Weights of a small GPT-style language model, trained from scratch on English Wikipedia.
Size: 10 layers, 7 heads of 32 (1 for keys and values), vocabulary 1024.
Architecture: LayerNorm before each block, no biases in attention or MLP, untied embeddings.
Training: a variant of Adam for these matrices, 145M tokens.
Each number is 128 + 32 x the weight over its row's rms, rounded and kept within 0 to 255. Layers, rows and columns count from 0. Numbers have three digits each. The size before them is the row's rms in percent of the matrix's.

# down: layer 6 MLP down (transposed), 896x224, rms 0.0394, rows 30-89, columns 112-223
# up: layer 6 MLP up, 896x224, rms 0.0494, rows 31-90, columns 112-223
down30 099:114115107168105104168136142140171097123176149089199170080106168112142153134103152140116137139194142187168084123142124103142100208074169112124122158186136067151071142081136121124095075135138084174088100093134126120163148138157111096172120135098116124122113184123101063097130145114199130119049151179092144136147079062153109108121167161088
up31 102:134160134120143114134097103181090127116112079106122161096101071197168142162174199144123105090171141111102161063137123131130119134100104109119133121107138150161124098061099177153130134163171082118142066100125129114140146096146192202129206132058147139115177126092110140191106101146135127124160135134132071097104186108044085144180171155135
down31 101:145160182140176048114078156136136160132119107115138144116136145127126133147070105132121090141128118079131122099174120121143126144146148166146065144164151172148161121093090054078164140108141075163080150134149098082129167044133122119135089106121154148133155141144103115152092182101120080164097106128163071187108092123140208108096205165153
up32 098:155120132119188082094072122162161166142107159168057129167140135120108233127123163093093145163125135109109088119118179158134143118100147109135144158125155153131147086173126102143127110147114114166122101088162129122183069087092157111107132135138134114119131092102107198124162163149130145110138132103145156124123144096169196097149221133108
down32 097:183148097142172155157107122080159118091117122105107087073090090121084117111131122118132151075100103126157136142126191173138178201149064123150142129133141087115121094084184147153088118157155146126122141090115120144138186166145128178112113136136156103129129141168133178145132102151122142123175113162076179174147174144087178131167081175131
up33 095:142090134099145113120116142139049079143153121162125140132135111149135163179123137128137135129154074115138138084134102164173096132088154047148144138161174065103220177088195203107163150099149096123128095104086083086200107153140150120097171166146099092082174113091127135090131106165168125124114124129120145098171140135160083117103117130140
down33 097:101165172121145057144133147116151161154148163116134130141089125119104121199130136143120081123240147111108116098150169166168153185083149129179122119138170139077159119107106123118145157124100129107124109095171141185117192095140094112145117155128126098195164200133119148107186109113115102150120105183127096158142104136098147132086138153083
up34 097:135094113104142093099080109156114079092128157148160146070111112103082135141166160146166128116100065118130106205122117149111110138097092136179042082127131153162089148064126120077134149156066121109170169081124027140198120127128153121179138144091116139073076185112100168153133138114163087132120114115107131198161162102158127158135132085105
down34 101:063131136135143172128064128154121098117087062139113128081094155162106120110114079150159149197088131155126119118179142113135142133161144167139157071155150149167151112056084153162121136077158107147136091168123129112145137106126119187100115164121108162170089148170071145100127094131142164144151053137099169106124124173071134167145032120080
up35 093:125120148071134072139137059175132094145129113139126129122133160127151143161093134112177227115151084143059105156092194182098081110113163061123146101085142167144128115107130156112116068184181141141145185138133074125125126155149148154096130086184149093124134123147041110105148116165116151132097089160141155116127111120091093111099178112099
down35 092:146066134138138112168139132167087137218147147118111113164079105114150111108144188188170188182189117168111140128103094105171142159103151152107111153088080159071108128180146184105074150137141060071137150167179117154172137175090136134121112113094148091148138128157138116124127169109126083143142156172100159117064148124172123087133152163171
up36 095:117083174144082167171148120154104109115095156108160148181090160125183119109080157061130140087129106115138079154099092175117177114135163175138081167133129086097111155178180119113151091172103144156188121144124121077148106104157085089139109170176130169028173129114115153161092148135139153103122064130127244149166140163096119140134167097120
down36 095:085116155091147176144183171134112097131112159082059083132096126166098149124172142101121116105137106109114164086139126145100142099112115171122141103113106113143110137093097110179141156105135131114128124175079147141075147166120094132128159043119110173112174143116148191094124145092095104105172185107169088118175110064147147159097115153093
up37 097:122106123116099209127111168142129125145156119077190155160127080116142114108173128152127139157094152133136140160119186129101125168116091126099074108144109182097156151115155137068121130089186103106141125174150128085088130161171160136104106100084088087136097123122119147105154092197163114117160092158143200145135142124138085145073150146152
down37 094:089149165153112165152061182174176122160088160083168134137132126093208159144143108152108156121188157108175152145125134159165137135088124127175133083153117115165128147107097165155152110076129107125090059116119170084137105189117201163160109115110121156110112076099117108107160136082151120148098087151128132183099116161190141123151090159135
up38 103:167150106101118067121104111194141071117072119100196133141140107102160190172184087084072157151133165172137140131121092152158127086149151080129156056167099088198158132133104132113115114149117105155127151136098166146149137136077083068075175046177174100107099135169096120134108146163163129073101141159204100124140117191130203153155142139146
down38 103:137105142149181131143121071138066139136079114150143087180098182138144092117161131170131154097160139125143167186132128138120113185080149133154141072144125146168164085163075139102127112176072147123160120082199150136086173170120085094111076069138137174135134145168126101093153128192202064140118138155134151117124130153148113152124121117145
up39 091:134128077114191103113131113172125190110164095171062132135093134125142133127093138106154112180075127106142127126117178173184146192160132154100125083124106134148125163134063157118135066128151130091043102121108122167151156109134123101133143172127075098175114114071106116140071156188170107090172115125148195127098160101092210153160172206179
down39 099:142109114118125133155108142141135137108141119111090131108119174142125093118134156108092122126168139122091132035097140154123134136125121155149103129151154172093092126155152138064168180140104126121146087147123132152148123131088151120156092142133135149146165130135114153082148109100168155123120124148103123117106120103096170141123159109211
up40 108:104095157072103167145131121114127062079118102107129151111173113135108114194150148126110143059140066087112087157126120187125154151091187128155140084167129182137071117103100077135154103134110153064146131157135151091185086133106134170080162108156155184153106124173143131082170111162112108120070152104133145140172158167147154126159158168028
down40 103:166100136196131118146147116168149158156110157134084127141145121087121138125126095078080112065207143140161103158157146136190187184129088120090127154153032110129071130088099143100117143092163112156155130157158120126110068174156147117133149133123112112089143164104110085051228131108154095070095113126132119147150154127146128117121111144167
up41 107:140112139106175139094156100132149134094150163131095107117190131144153108115134172039093166072138176163092111102132112166100084119117133106158125143172148100173146151096143102105167137159150108128126073103130144090157068115084192134103137089176181100109172105132164155129077135163117047133095128151148173209074181163098097181129123105096
down41 109:132134104161139135056133098104093156131078096089126139141140077117124113088104118104154125085089131118076184102075129100118115120164089114124095142168136103157109070102106195083128119149086085120147121144178121159177164125114131176113130086113127122121132127132125072127122103089170132114165198167115125119102082175111095117162109067205
up42 102:110089127107050127132152156217160120164182085144067158127129133111100122075152171151131151120055146077115117137140140131119160069099117107086181104126167078153110136117130104120096100169175134141061116133119132125118139184190085177104143101105123123150172066096091148154098170192093134103113158190149151098156140114115107112137151157166
down42 104:156131075117071097066129095145177112063121128116153142162132109126063117109104095184122125141079076082125168169148183073125142080117143138103156111049121135002143144171119195155134134108118105127114130100145130120136103148123149130113163100149177147148114180160165151093095128153152088105164165164181119135114126145151091133164058108136
up43 099:194045137164104121138130112101156146127152140109143102144171119131154154139102078052122184132153061077098141194131160098098102121169196158109187117135124071154157152167159128124160140112090143109166139158166091134083135135121106146113133120079152142048131102136129129147078121123151109110145083141104132184098113116047109120075121143148
down43 101:143171072048102124116113128143120104146135087116082168169157134127144136128143175155125122104109175119158092143066114185142101153134119180061146112095137132101062083115156128162128098110137188162087151187108208177135148076127086166112157095135051106167117083105129170087158128100181119126182141095142166084106123165201121062153072108112
up44 104:102084090119136101152137126115090124129144133082134128109128142143172163136119140068166137161131065178145168133097170085161082144126133090174127163171081156173154228129113063096164105127113128083109140144157146126185130084115169164142124074129131141124085158104086167097100105121094082072203141153160098123113123083123103142095194174156
down44 102:158098109150113166133095190080160106140193148112174153142000107092129156115055104141135118071149096151139115048096086104107080139106140162116061205162134153092115156104155133102102168159125144129133118134160133147135147155142162065115131123181138121118151136114150132105125130077093096134156136144140120118100101138113084138079161147225
up45 100:117135082160125100150123052110089118121153107119180113132178113181141170105162170121163111113107118108141121132022130089163133109156105093099170043120159100178128115088150054056111102153181093133115170109125131117123111117190138166107131138111105148047139150157091141068149153142130094139069103176159167099125129100142148143181188135165
down45 100:156127113187171109123080102199123199088088146156161151160145127082155097132141103108138091138158113099135114160083144141139152136151138088113142092122118138082090148150208161127179077113146111106112144106157213168177113150079168142148146067122165192111135099077079097092098126112138128072099186137097094146137103095174105133112140121158
up46 108:091111099147130130135108126162116164094145132114110105138151133175164185109102220096062104121089104118161166115117156074165091097135091127149160129220100090149129145131132110144132111138134116101127091169067110111098085121164167097091124112129110181135149175137103175151129141108096166122176130123192140103093119175081062129161126161139
down46 108:127126105140111136131152126121149174163129158123150128115148164142069108075089121178168142124102132122098152046196108139110108104126130094102058105084084154063074163106110184124178091149179118118130125089130027136070086110131209147129111146184165115209155158106151166128189074102126104129117122104156125125080157065110107094137117127189
up47 099:145137118133105171135109123180133163058111090133124111144097105122192107155178098138131120097105090128146170190159165091082094187186175103064096123138117148120162138132182150100130155137135157123172072135143089092142104125167105096111115119125141149137138110120086125106149118171143133105194161103068167173155177157136075064147098199170
down47 095:171227127154147165106118079118147084106082137073096130157150112077096127121116114172143088110067054103158106040116145078122108180191116137081174109134173126162141184126123187136124164109135147127076162071125116048119163125101081098136125121163130151141124093176120090138146165134172066118060152029110112092166138165118172096156108132112
up48 104:089084123104141159109153188115109122114083125100148206103139119118210166119110164076070150110143141196157137113105124074157058164114104153129172091153102159180126146094139157127122077126173094162117145110125120044144064116112168085090142147171172071096123125120115151159113147190177155076077112177175120146098152147111131123186119175096
down48 102:158133122131057183108137115153125182112144132115104133099085081121141137070101117093129131107129169127130142080081173167020103085145111113120249078139113105104102124123078171159118192132081118154130129143097096124125105176098095118174125091154123070147145095166107059108108124114183092051173160141159120136129178145107151106126148136155
up49 098:163191132122105152131120159129113135147116187144110160122092087054183161131105116056140144104117121132161108141082155126105052088163105102128073078129140146132084153180096176114116097132085111146138119070067087099088099071127134112121130140168085113138215087087147157114115170103061136097111074128067147114144122135159151142113091171198
down49 096:086116141111141146139105095113130095151121146125137129164141154102135076093140134107116177072150077116178170125152054138132130172136143198172088102180125133099147125110147090151170073106196147081133143149142124079155102125151126104096166077182110083080108127171152172184217115133168077203137102153142055134148138162116131127082112133075
up50 100:168122145085128195111150082148099169130152127121129176168105167160107102169175111124149155055118120159091140190107169140134113122125083087146156103084149147145117153114138085110119113118117142075121107107135128156107090101143156116138209164191164136140126100120067128140140118120166155120099108121102166107178129102086167047074098094156
down50 098:119118179113117136145085143181141117098146168162197097130151158072063069091081153113083169142130156175105129146138138139175123066130105105126099121152128145129123145143129104126170095121154158116151080178124170133180093099082169100147090139188093087088128126152169123098048181098087105123164126124111166178164132140148138191131147144216
up51 118:183144096040139140112112083105120083133103147127098137178167122128103179156177190135102135171085171163159120130132174161149189107174097075072111100160131082113156117109092192113112160172132161085137124136092162100137123126133151087090140127094136154157164168103097079141035084179168132129122157088120186125114197146107155119157123097142
down51 114:142070112121053177159157129145173055093081110084154071116073085143135092123186125126126148115082055103151131137098121124149167133152125077191150153116143134155146153133103155130118150107125076172116117107145111142091171156118164153133156117153074145112146135183114146141098170102161084161087128087143077092173105106141132110142167162164
up52 103:168089126142149142088115136122122104149190128156142150133161091184121115207110107122104142121139089139093179090092190142168131131074109096120130160172090103146124102162142006116146143135080166050155150117095124117172102104102161121144090107103140200149187159119097104109086119129122125153134089061074123147062182135093108121202175143123
down52 105:194113165080133123132140137107118139090110169133144147147073180138109095088136142168178120184119150142086104144131151131168190084115161113137151128121164101111086057094127141115136127117164168144148159108126100133088150125165152166140124142124183192171124110076182149137124091164086142171137106115152093160103158127171103095176134088191
up53 108:204061029145132163144154177126110095172175125112075143102110163180099161172153064081094131154139121131140151121125147156117110095141088080095103153232155122065170159105132146071180154137151103116177118147114068126107154130141164083160128130131099164129136162117119158104114123180088163125144106086100115118086166150074115114154132138168
down53 104:095106102120054083121111127165113122140117118149152130152131114138119158089128146146129163169119151138161067107185092138165167076085169098097123160136142088133163106153157128176098219156172119145170173131098089147117148064119169083097132128132132101137150116135123071117110086117167132134112151056125097208066063163075148106166082119142
up54 104:178146121156107110142137098129128144089113118092144139103095136133161100168159101126121116152117108171139134166150149204075146056110116105085124153181112093120197160139123142134156114094060112143133138149089108159112135220144087167151145139106096163090157104114114100149159102148197127122201038109195122182135159105132168145097166178126
down54 097:101144115077098129120152127152127192167039143148104156105105101087170126112113132198098133127137154106144163145134156107182124075136118140170125105099139058085146169142152162122172188124129072122151104144098104160144134148103156093116163123166112106123150131118109080088134147093142107098115091125090137121144149139155103170159146126163
up55 099:122175167113164112111138129159076156105192072072120215168101080119155128154163102060129149125129138124127132142144162185161099127113100116160194155120152149142145121121119134131126094149125079064152095109124150125143073150147111076177133172119069078109172156054142110128068109164106095046108137180141116121183124107144098130138101145131
down55 103:166144078132187184146109159134102147124131128114180137103125130121103159104096107152126075114054095063169140117102100127106124148154174136107116138094121143148084126210156104130103109230127238140117080119110104132188114156121146110184191095133133124090165161188110091143147103128131143149169139146143112149110128149140128137148135046093
up56 093:170129136103163116067110050154132184123208175116167152158120160143134163138158217165135167144082149089111104149118167144089084148161135137132137130091113116168129097112092080106158120094147100101093097151101127122151088131199144102109161150127118073115115142097135139108074151130143076096118157204165127181124131115120117105142100138111
down56 098:102122165103106169141113144095074054081099088120223112135101116160131137096114065136195107149101138109091109055107135194121144106137109106110163124192103059115095135154217103125150150160135145180118122157165120152141155106111149123177125118113152108126165180078136050155110056097131146111112134136131131098118096149155142129027077111164
up57 102:156093142069160111131142092120221122134130211135137053110099156109117131116168104119098123130138084106152106166103192104156136131181165147101094090125183130146120160138070082148154090155118155123146124102154170045151105131152111068147139158103148105097097109087172126136077110172107101115114131159088084108150183091171158140125122164134
down57 104:119131089110137150120102169099115057140153148155172151140115119162123175098148131063145122158144125123181124134123091085129083165086063146131152050151148094138117080144132159062190153170140138119107197100145078094121181084120146117134127127085122109084097139111149102166197173088189143213142104082132110156129110153094113092109104098098
up58 105:152093101095188164079157130134087118150142156104196172116129133098113129144136113134154174144124080104163160158094129119132165113151100180171166116109110177112187090099178089113129133145090157067187051131128073047167085144114140140110108157169154120121113094115120064112130165160125105100121141167168143105112158159162126160161142215123
down58 103:073140082117094109151195078165120166129092155130103180081115164128115160128118107150182089124145134141138099115102114148150135168135115163187158139138168077170039105030127105159111099093198100099098111136154114139175136104154125092107143158161149144132119138061118135112158131137134161106148110106130119174129113113116110119167152117101
up59 092:080148134072164134149108126178084110154170075158148122108089135118018195090203175127166158094130141138082136076037090160138065126163107078097152175127127080126100085073130166147158067174073133090166092141112160092123087135204130156132161079104163145194165154115159114077133128153166135160144119136103170109127184159155078151134169132152
down59 095:148146168142162116116132108128106176158023146100154172141129115115143115100134129128096165086180166151118199142146147115164150132152107086159102171149123121152130118164147092108120145132107157163167145150117111128109130095124093036147173142160078118043109103124078155095088130154095113130157129101096185130094049154136154149064094136095
up60 104:159110130132145113145159117184157109119144174157137147088147160075097193098100105083092127124118134160131142148108217113139080134147115072160114059167132138133117145192099134103196117091098131163093151167172151106110073147143100093146141157093087126127152151079061163168127151148085087054089100122159162185144134156122140133129132095134
down60 097:145097170137170143151074139177162100127135172172139114060164120122104150140127106128130139103112117146111093089121150138104128093125149140172166131136131146167108110172140075158155122121125155167142145102084165123107083160149088073153140164082135142166106076134122092153111100117132107121091134152167111080132068132073126116131141096183
up61 104:122170109122169158128102145110073103052151150127137178140172106152168138140132128129090116131151101162113101176131112106129149068158127161150162123056131127165142147111115096085096109146172210124137175118078109100125135093123102156092185140168149079153133122095138107138148127186133147093144086069148132107116163166051103150212134122068
down61 103:171139126161072097131125139148141142062132112138128123142144150086179175069105130101147081171186154141124047098204138164126093145114111161146177173131204129159114094097108132141132111161159154088145157128097129105134122080104099206127127149091176103154173120167162113108122077163137146080102116165116076175083120134100118088187122121095
up62 098:171103096105107108132144135137149120113136151121055123099087102129091085136156079053073171080151112092101158179122160065146053127133171089114132134162220130088111107112137114084128188098108075120195099107160137121194112122097098139109127121112146179136102188202100117163148121129125129150149134136107115111172154112082141155108146175109
down62 097:110175113107129132126087125131056107124186140104121151079177136122092119087118143119127125129095109128150109113131109091119191129149171148090125178100098166181152071128112085158081104171136165087093157123085113149117099093134145073150112127156114091108121115167164112139193142102147155143094138117158142116109094147172099166118098152077
up63 103:149086121140157093132076148100135058105132077060126164112150106133136080178128097082121114084127108186133126149096170175109126144119094101070170114159073152089197133103156097066112093105123147143141150140112149081137127136087166132140101150097130102090119138118101115124161159189120106128157126097094111141160167117150145101148153160096
down63 109:156177071122157127128182113119143106060107126116101099147115078093118099134131153139142103132038075067124116099185157118108112110070062066111143130114167124113164095183084190109117094140116123094149110198185169100087127189120176079105107104114116103164136083173082116103096117096111131115111206093152113120176137091166147203152121101165
up64 098:139139137146119185135120157177146090125075127127161106086099144083172121171185136160159187141136136105147208141123152123125157115090155180155113094115179106123098088138069167151198146102135148083191142165171089094177139126136092120068106062087210127087179154162120100081135176119084126144103129144150187162135125123101107103118168113138
down64 099:169064144152129152069102107130114085065086185109143143162155133155127169114087193141152172138151101115156150125131176182135078106108094164123091104154141068051194133140068149083169115158152075136105109076128152126146076152107135134084106109155163140137121141059127203197117148147114125102100093139128124145097091134150097149129139145122
up65 100:127128081174130136107139124148184116099149137126125143139165116150126103158158087092070102139142153135129124089152137130149150123079196167092117131144152152131146214090111113153135104115147177046123121177067106117149175089103128142113107134106113160078152199105149164171113162143154155140164163127162104138160173204126064139119143124149
down65 101:138162147149147141116112104083086114097164142107143113126115162106142136159193130111138143165121085157109130110171132129122120127118147109161174107138137147096125159129102101184152096162114151177141164138094193189124154097112141079126152136119086170142156093142163146134113146143161079084105152124179131156110142159105142139130103183140
up66 099:140122057114127182123148132101119043073072063138123169147105160132154152174131106143096179063153119118054134166116081125098110160105132096066096130135185178165146156096165096102106119091103145163132138122069145143150155098128122160117139165121172098110123129056123162068111148166145144107117065103138131046131131084138095064112138143129
down66 102:167161104129122113129131134092178050108138125121158129131090147114074129131085091118175152063078145169168147127157137122154137164071123158194065091158204172122109153090238151197149070159137218131179180114113145088133142168126136171101101103117140142217104144121117175078106134097184124138122090130136081135168118060146098098104133140112
up67 105:179139104152177144094102088163113114128123120138120071173166131153151124169118115183114176097152121156109188159116098061142081085178107126074120080158121089121150145122165116143146111068139169098157163171095118159110141096048166062140145113126120123163140141130140166132091207140183170103128110145096188097100140137121111179147102139092
down67 104:079087140133114101168145123185154158132147127171134131109143101086126142131159071081107122078120116116126129095106149133145147154111255098122113121151104144195103154098067133075156132152115127163154141160135085106153071124149151129076133180151160145125112139159144081099119127158085096134060089073165142122109104053162094146118171157136
up68 095:114159111120148199105180129131107147177210144058108162102161071156138117146126171091079091123115120125145136087125100134137135107156124140153123132114113084142101120130117094135155121146125105100137167062114182068115122152144189196121159147131168130063148166008092154106121147135153168110081136128141109112137122107028212125161095097117
down68 097:137161156179102124074093145110118107182150112107183082133180104083123145141087070123082082118106078169163075139165153109172154090148100099117135105154138162164153197099097115180182157146132123191163139094139130131083115147166099097125104172148105125096098114090121053108128106100147079108117117128134131161142206119077135123099165164131
up69 104:104124161107172133085139083110141078176120125175136086115154141135138123100200115201077153077141117104130135122110098055127131135103149185102076136186107117146148164081164091101158131142146098080165154176114091098134124108185112131170146110116152118064159162167121137086098127164159069151067174210096168156136131180064197139084141174104
down69 101:099122106134212122128143162134061145106132134111109148189108163085051166109145137126107100110080079120166119111139116100050111115088146153154155114107133133109101143125165109101093121103167094092132131070129129156100064075104135097144081170104129079142113113097122145160134140171121172154077144085124117137106119100193110132129164086159
up70 100:152071109152111128174127159163048152158140172129116183097064116155124070112131080163128217114100129167134184118081124093053142107067106148169105125205147126118165098159078139124106076114140148155191118178170118091061123088141112119125116118106146142180159116141128154100143140148123104095118090155189145103095120085133161148120145136147
down70 101:168145120111071148134119153141137138162124078093094075076085088074114154132141165117138089054081151124112130131095136120055084098173081150132131165124110110089131182127091177124139102196121115136146078107131157127123131113121161217138109070134068109157123103146128134137120166073159093115171160121145127121172145119102095115163086116171
up71 102:167143135073128148145167170157107123106160190103106134134077094188117135123106153070151140134108128154092144190107130125091111106139083102140117137105153086110124188111104152072090052158059161125115054145160089080158154094056117200104158142149164106128092126137140154116098125141171160126143060094107154079168119126109196087160154152142
down71 104:146124165200126060213075126143127107041129161141095063161144119100108090181124143096152099165082117132110114164146160134076159170140116117118123086123120108087132093162162161121153126112157092182127146164125130120163123172106119107141172118105108111084132109103163198136121163149186093082143131101096123114081177140109077166183166186130
up72 104:110104130083079096054141101162153125110157127073124100201119065156091199133137107072067146107184100141084148131118159129131174143093159120096143086203153044160109162073152146120102157166068156108119098208141148104133141144090150086139093099166179132157184148117109153145127141101136132135111074184128153116173181158134155106148164135097
down72 102:064077127115103129156142122227115126118111139104121155099110132119155159114133124135093170157182082140129166161072145130129148137144157071192167171160109096153081172126158125173149158118098138107130134072160134169176175140114131049162156135121153118117158093091096137167070090118146073179146106094069063146126093117122114035100125110106
up73 106:125132102099172109039128057196079117120140168112136089160157164178093165114123134107152150081098130120146152176092159040076125146148133159090157146122118121130144212140096158112133118098149155098097079159056160137113115098091139137082125150142096096117120137099128102117116172086161087074130146154081138123113170159133121105176193171140
down73 108:139115099122130145112174092154147205130095110133131136122142135201124130129112097147189118143153136121133172120174108114150122145118154101094158134101092162139159141061153132078150120117161062101048108119116162175142075141076184113085078113139102077131105104088194054104153130162094116097095077147143121180126179156121096124155163098113
up74 102:082118118129126154103189102146149122126119150152116113084179161093138157112154084127132129150145114092133155127072151152074192091126134098052080155085146136102100174122104163173128146094133062137115130135114119084117085176149131119102080119142103165068134125093144088135087111129130059154135166082090128183121140121106142170079136109063
down74 104:159125142123198113175132070131111131082129131096146125125079095115069132213154180149062163094117069127111146101123112166074123114200114115164097151142074130107169145132140115090124222133132100150150075108035133152133100171152172073149130127149116129152110077140128117127103131114119143122158135126121094124132147154077157146034165076142
up75 100:172121123137145115062132153159185094148123157160085118160100076123132097127141092108111139146095158112182159145136119046148153160118135139149103109130135180055160110126128097152158134172101132129164098157115077086145093110100128111165100128130096100117088142144074233141105138112102094090139120167106120085124124048176118107173150159135
down75 103:121128113176167139114118119152189150085140140140137089158119125113083115069132116090181168165098142100123099136192097119106136117077127175168064137189148097164125156154125153173108059146109106116119092137177121170114159091134110107199127115120153152105122061174082124135098133081103175099137065137116171193101139152137113118128157156189
up76 110:115067131109129094140175067132136088109161098188108192087134099144135158192169126116173102153139111119132139127111096078165138149117121098134107121099211085145125114129094168082104174155143124134147125068083123102127140182116122080131136178118163131136112179160130132121125093130125144067167149098115133121140134183147170116113131167164
down76 104:153111090152115104087119122141083162113065171142165134134172120137154115149164196153090077090147127109129143113151128128131175193160100158176122111150099204163132118153144102070179156135177096121118084072174133127099150147165128143131123077073097149155118164118149105142071116102134108153105108141131078122138102124112127115107152186108
up77 106:123081095132141159123095143135092108148136105119102156137148166134118148174118181090117131092147086155132136124099120125179069152105140099105073116128137131135178176035120154093161123169083111141108147119166142118141124116189181101153125133112173118104107127153100141119150120176212112142073104121164093106136179102186081048140143183138
down77 103:086162091104097130163102208144109124155107157169150161121093145091126146070145019093156133110099132127133140117081147112127094147101149146115114147123086115086052138108195172174142150087169132158080112192156163160137113193129116157117127062088137132066085075113125083160148137094158144148103114124136115104126179115160124099100072154141
up78 096:101147118114166133127184088162139184119128160161171140078108088144191090171113111167129140123087148166135146108088124137136157141189097082161118115166075076172131123053128068108087142140152114059129076083101120129110047137152149103153137162119137132098139137122125124113102163165076094121086114136131106186145137171113155083141152155085
down78 099:148114143135079116131118213153163121125148115164151116091106142165136112115148148193092151134135156129132126075048175151098153137125105213095187130088138160109058177083144146126143143167071158090095153117101143166145077093112157125060075103118097177136122109100169105146124089145088164122106129097112118131095129172121098142154139112144
up79 109:135149125018158153146133136140118104075122059097101139143106075119165164188101122090102160126133118169117152131080144066101075137090107091170136068159185113126156138107146139146092129103165108107183121128094088125093112180144159139084209106183138110074135159115125118099120129151185151085167097081152096071086133164091126129132147170160
down79 109:155113158134134076147181148145125171094170104127131126190144135145074050093106115124175083159140110124144111115118158127161100161121159188108160150109099157097076125082164147138149153151088108086139110092188131165107162095097119090100144105138139111125092127126120188140119171163112056137129106126090108171056146127085139089180122114155
up80 095:137076132079140107142086137143100082116160171131166128147154144089107168166124156164130169102095120110090121176077146113105180120184119108081112128130074175080090129116101131137137101180138158076084176141146115065155107106065088125146156146110177060086102102107166135132165095121116119150102127128111113102190190146140140134154131110131
down80 094:096161129097127093168112122152086086119116067135119109098105154114186107166135151146052127138131097190109179134127118117149122180070137114134118117158101130167134153123154158105146207103131090118140104132087114118104129111095152062108146169146133106137124112084176109133157132145130170173106148149136123156108158167093091149159119105152
up81 091:051164115157179142122136075159152121111114144129148163078083159094136165146132081103116080116097122170131120142028102094153073138195120124144098051107123144171153119100156101111123172099079135095151151117161140099091064151155122122122143156124189127123131154181140110135114085106129095124078147128130128165107132096157155109163159144138
down81 093:132106163177088114107095127135126169094115127071145149109116111164097171104224070093193150094144126102158158059094144210136160167118140156160147122179124136112154109166131155118114160153124154056137127189165116108091095140111116153099117097125118081165101153088144176130237122150135152147128093162132141086170123119149176093107112179143
up82 097:197080098127179120098093164141166157134176132129114151098156097147092203173136121142156105140155152067135183147154098126162098091131098132122105111094095126151161158147146108094109197068125165078163089179133171144092134103092142128094199079107125122123125189125123129159151160113165151116111157110111181109102127115125163185138147108123
down82 097:138074096111109074160122162112139174115169050141173146133134131174084099079137122090173118145167172079179094137090157158130124118091196160164179114141171130180137183184133124134111161143093174063126144088119081160174106160078115155074185096119121130058144140115118161159110129112134174127123110080135116106075160105210155175115103142167
up83 094:129117121059113125123116140161172150079151069088159165128162161127124152114137091110176154093133123081099121151115071186081073058141142135111089141122156152178151075157157160168118071153062155045131120106091119137152115095159147165155122125108163153143142086160142121151131093136076086130134117088173163171139130095140106155184127118136
down83 096:121147168131207068130136063089078133142084184168154161106081120086127090147125109162140101154161103152162152078125117123149175164100060109152111102079143097122139163110148135098092125103102082135168163141132098142072125143113147114124165182117103099134114108072064133067115143081176132109151100102119166138112110124174117150126166141156
up84 092:130067122080091127135086125148157106079147102149103092158168158125144142182147132142084107040159100113113122131099129145129078130129142103104137121146202137208138167074111181133132103124175184103169128161100116143157137122108060149123099122185160111136125162105101101136100098096132159141119104128176109119117126126132183152165092128133
down84 096:147171152205148136135133148100071108175094091167106155187075196131189147122169180101096147177151177148163165093130139100093145136130145056162103109083087167106081136122152138122141119105115135176102165134128121170153111117105165085084115110130104124102145102175117117119179087091069086125145145135155146110088141082129067106123116161129
up85 099:134137093126122123160180079115086099093162087128121126136143065115169133166144170084083102072140070188121131133132142124101116151151123130095111110132166150165125142161164099145159158132133153076143124188124135070126122168164176119144124134152148093175171217162064110082074179113115182082159130125074172127115156069100160112086093098082
down85 095:124087128041067124172168125089117134146131199105121167139145125184163080134146165148191113120170172090119092111098120173126180120104133136113148078105151172068110119115202118166129200167088118106087127137150131106161114150076186082107128151084138130097119198123149103123132115087140111105133143162112167117189074204108136104191097101142
up86 099:149139080145110169081184161094129132103175140097117174110093139196127146205119143095107130104097152083123130153134107094111114125085108092103161102104141116139151128152110095089151138185126086103139136150110129110159109145135173102098176170137129114118132100135125113126055111214159162085136145101146172116137172147107117081164140105123
down86 099:095157159159103123190120082186136152080116103102152101171139149079104158156159107133144128144105129113171086136145142100116091122153137164125139080130180157120172194120132094168190147090115172164132048150082067107129092101128171138183120123101136102119086096121117099182134054095121111110135141182134133143110151056040101117100072149120
up87 094:067124099164141125086078064103109123110174148147086121092111119138088102161117114089133113147146135151078120151120156077132147152189164121043138091103141114129112169083142176105136134157167106144121116134090156149114115142141132079113132140129125187169115089108145130170080132124121088153171120113113103142156166100123090213095124120139
down87 096:141139145135113126142120130164097095125132119208148163150100115148058164097181183092127148162073057086135152123122145106159115127113112143133150141132167182097110115157160110121182110130125217160121101083062126126064077103065110130162145166082182153094115137146093149089097163131085107128157157041107122101144127105099147158141133109155
up88 093:183146093166178154109112099143137160129174199151062103122103137180118190119108119120175115090109087099164108171139120111136079184149172164107082161172100133109199125139093177117137119102114174154115107123122184104079172115172159090112139113155150171180169178126157136144079125097176127115130145117087145137176123148111136157157148072123
down88 096:123181158081142190130156039152127212162088128099161130089129079114147122156182160098145149121167204098162119130174102125088146157156089078143119114111098182059159144123167081126079149133118126151135174127163189124091130171100141126109143143134127099130141114131100120102115191094111095167138072146140103116125115143158128101143193125087
up89 107:128139126122173180157150171136163145170138102094178146143126092122149126148134099101111178101109099139152114140115086128137177176135149125106141129159106119164135171131139148094176121131122121132078146068154143116053122080152131198080179123076066127122137143072158150094096153094175068128123115067126150123108170171149157146154125135102
down89 109:138082124078123126129131108187159109095176220132128075097154107122115128140108129110173111120121138119161126140084149144090128097092125214124140146103175181166130181151119152144179113145136162117119172147161173150149135118119150123118165072087157181121109106100175145120178106095085122134057133162107124093111144133165148135166120090141
up90 096:109073092102178171105114134162129186172153167133078094060165118131078129141192112140128117068106155081119127130117133137116127183099142134076152119103143152106129121183104125150147143132111178069139126064186137089127146149072121118086124080127099071101140107142100201114100132140219156103124147106131125094154167086162147150168134150139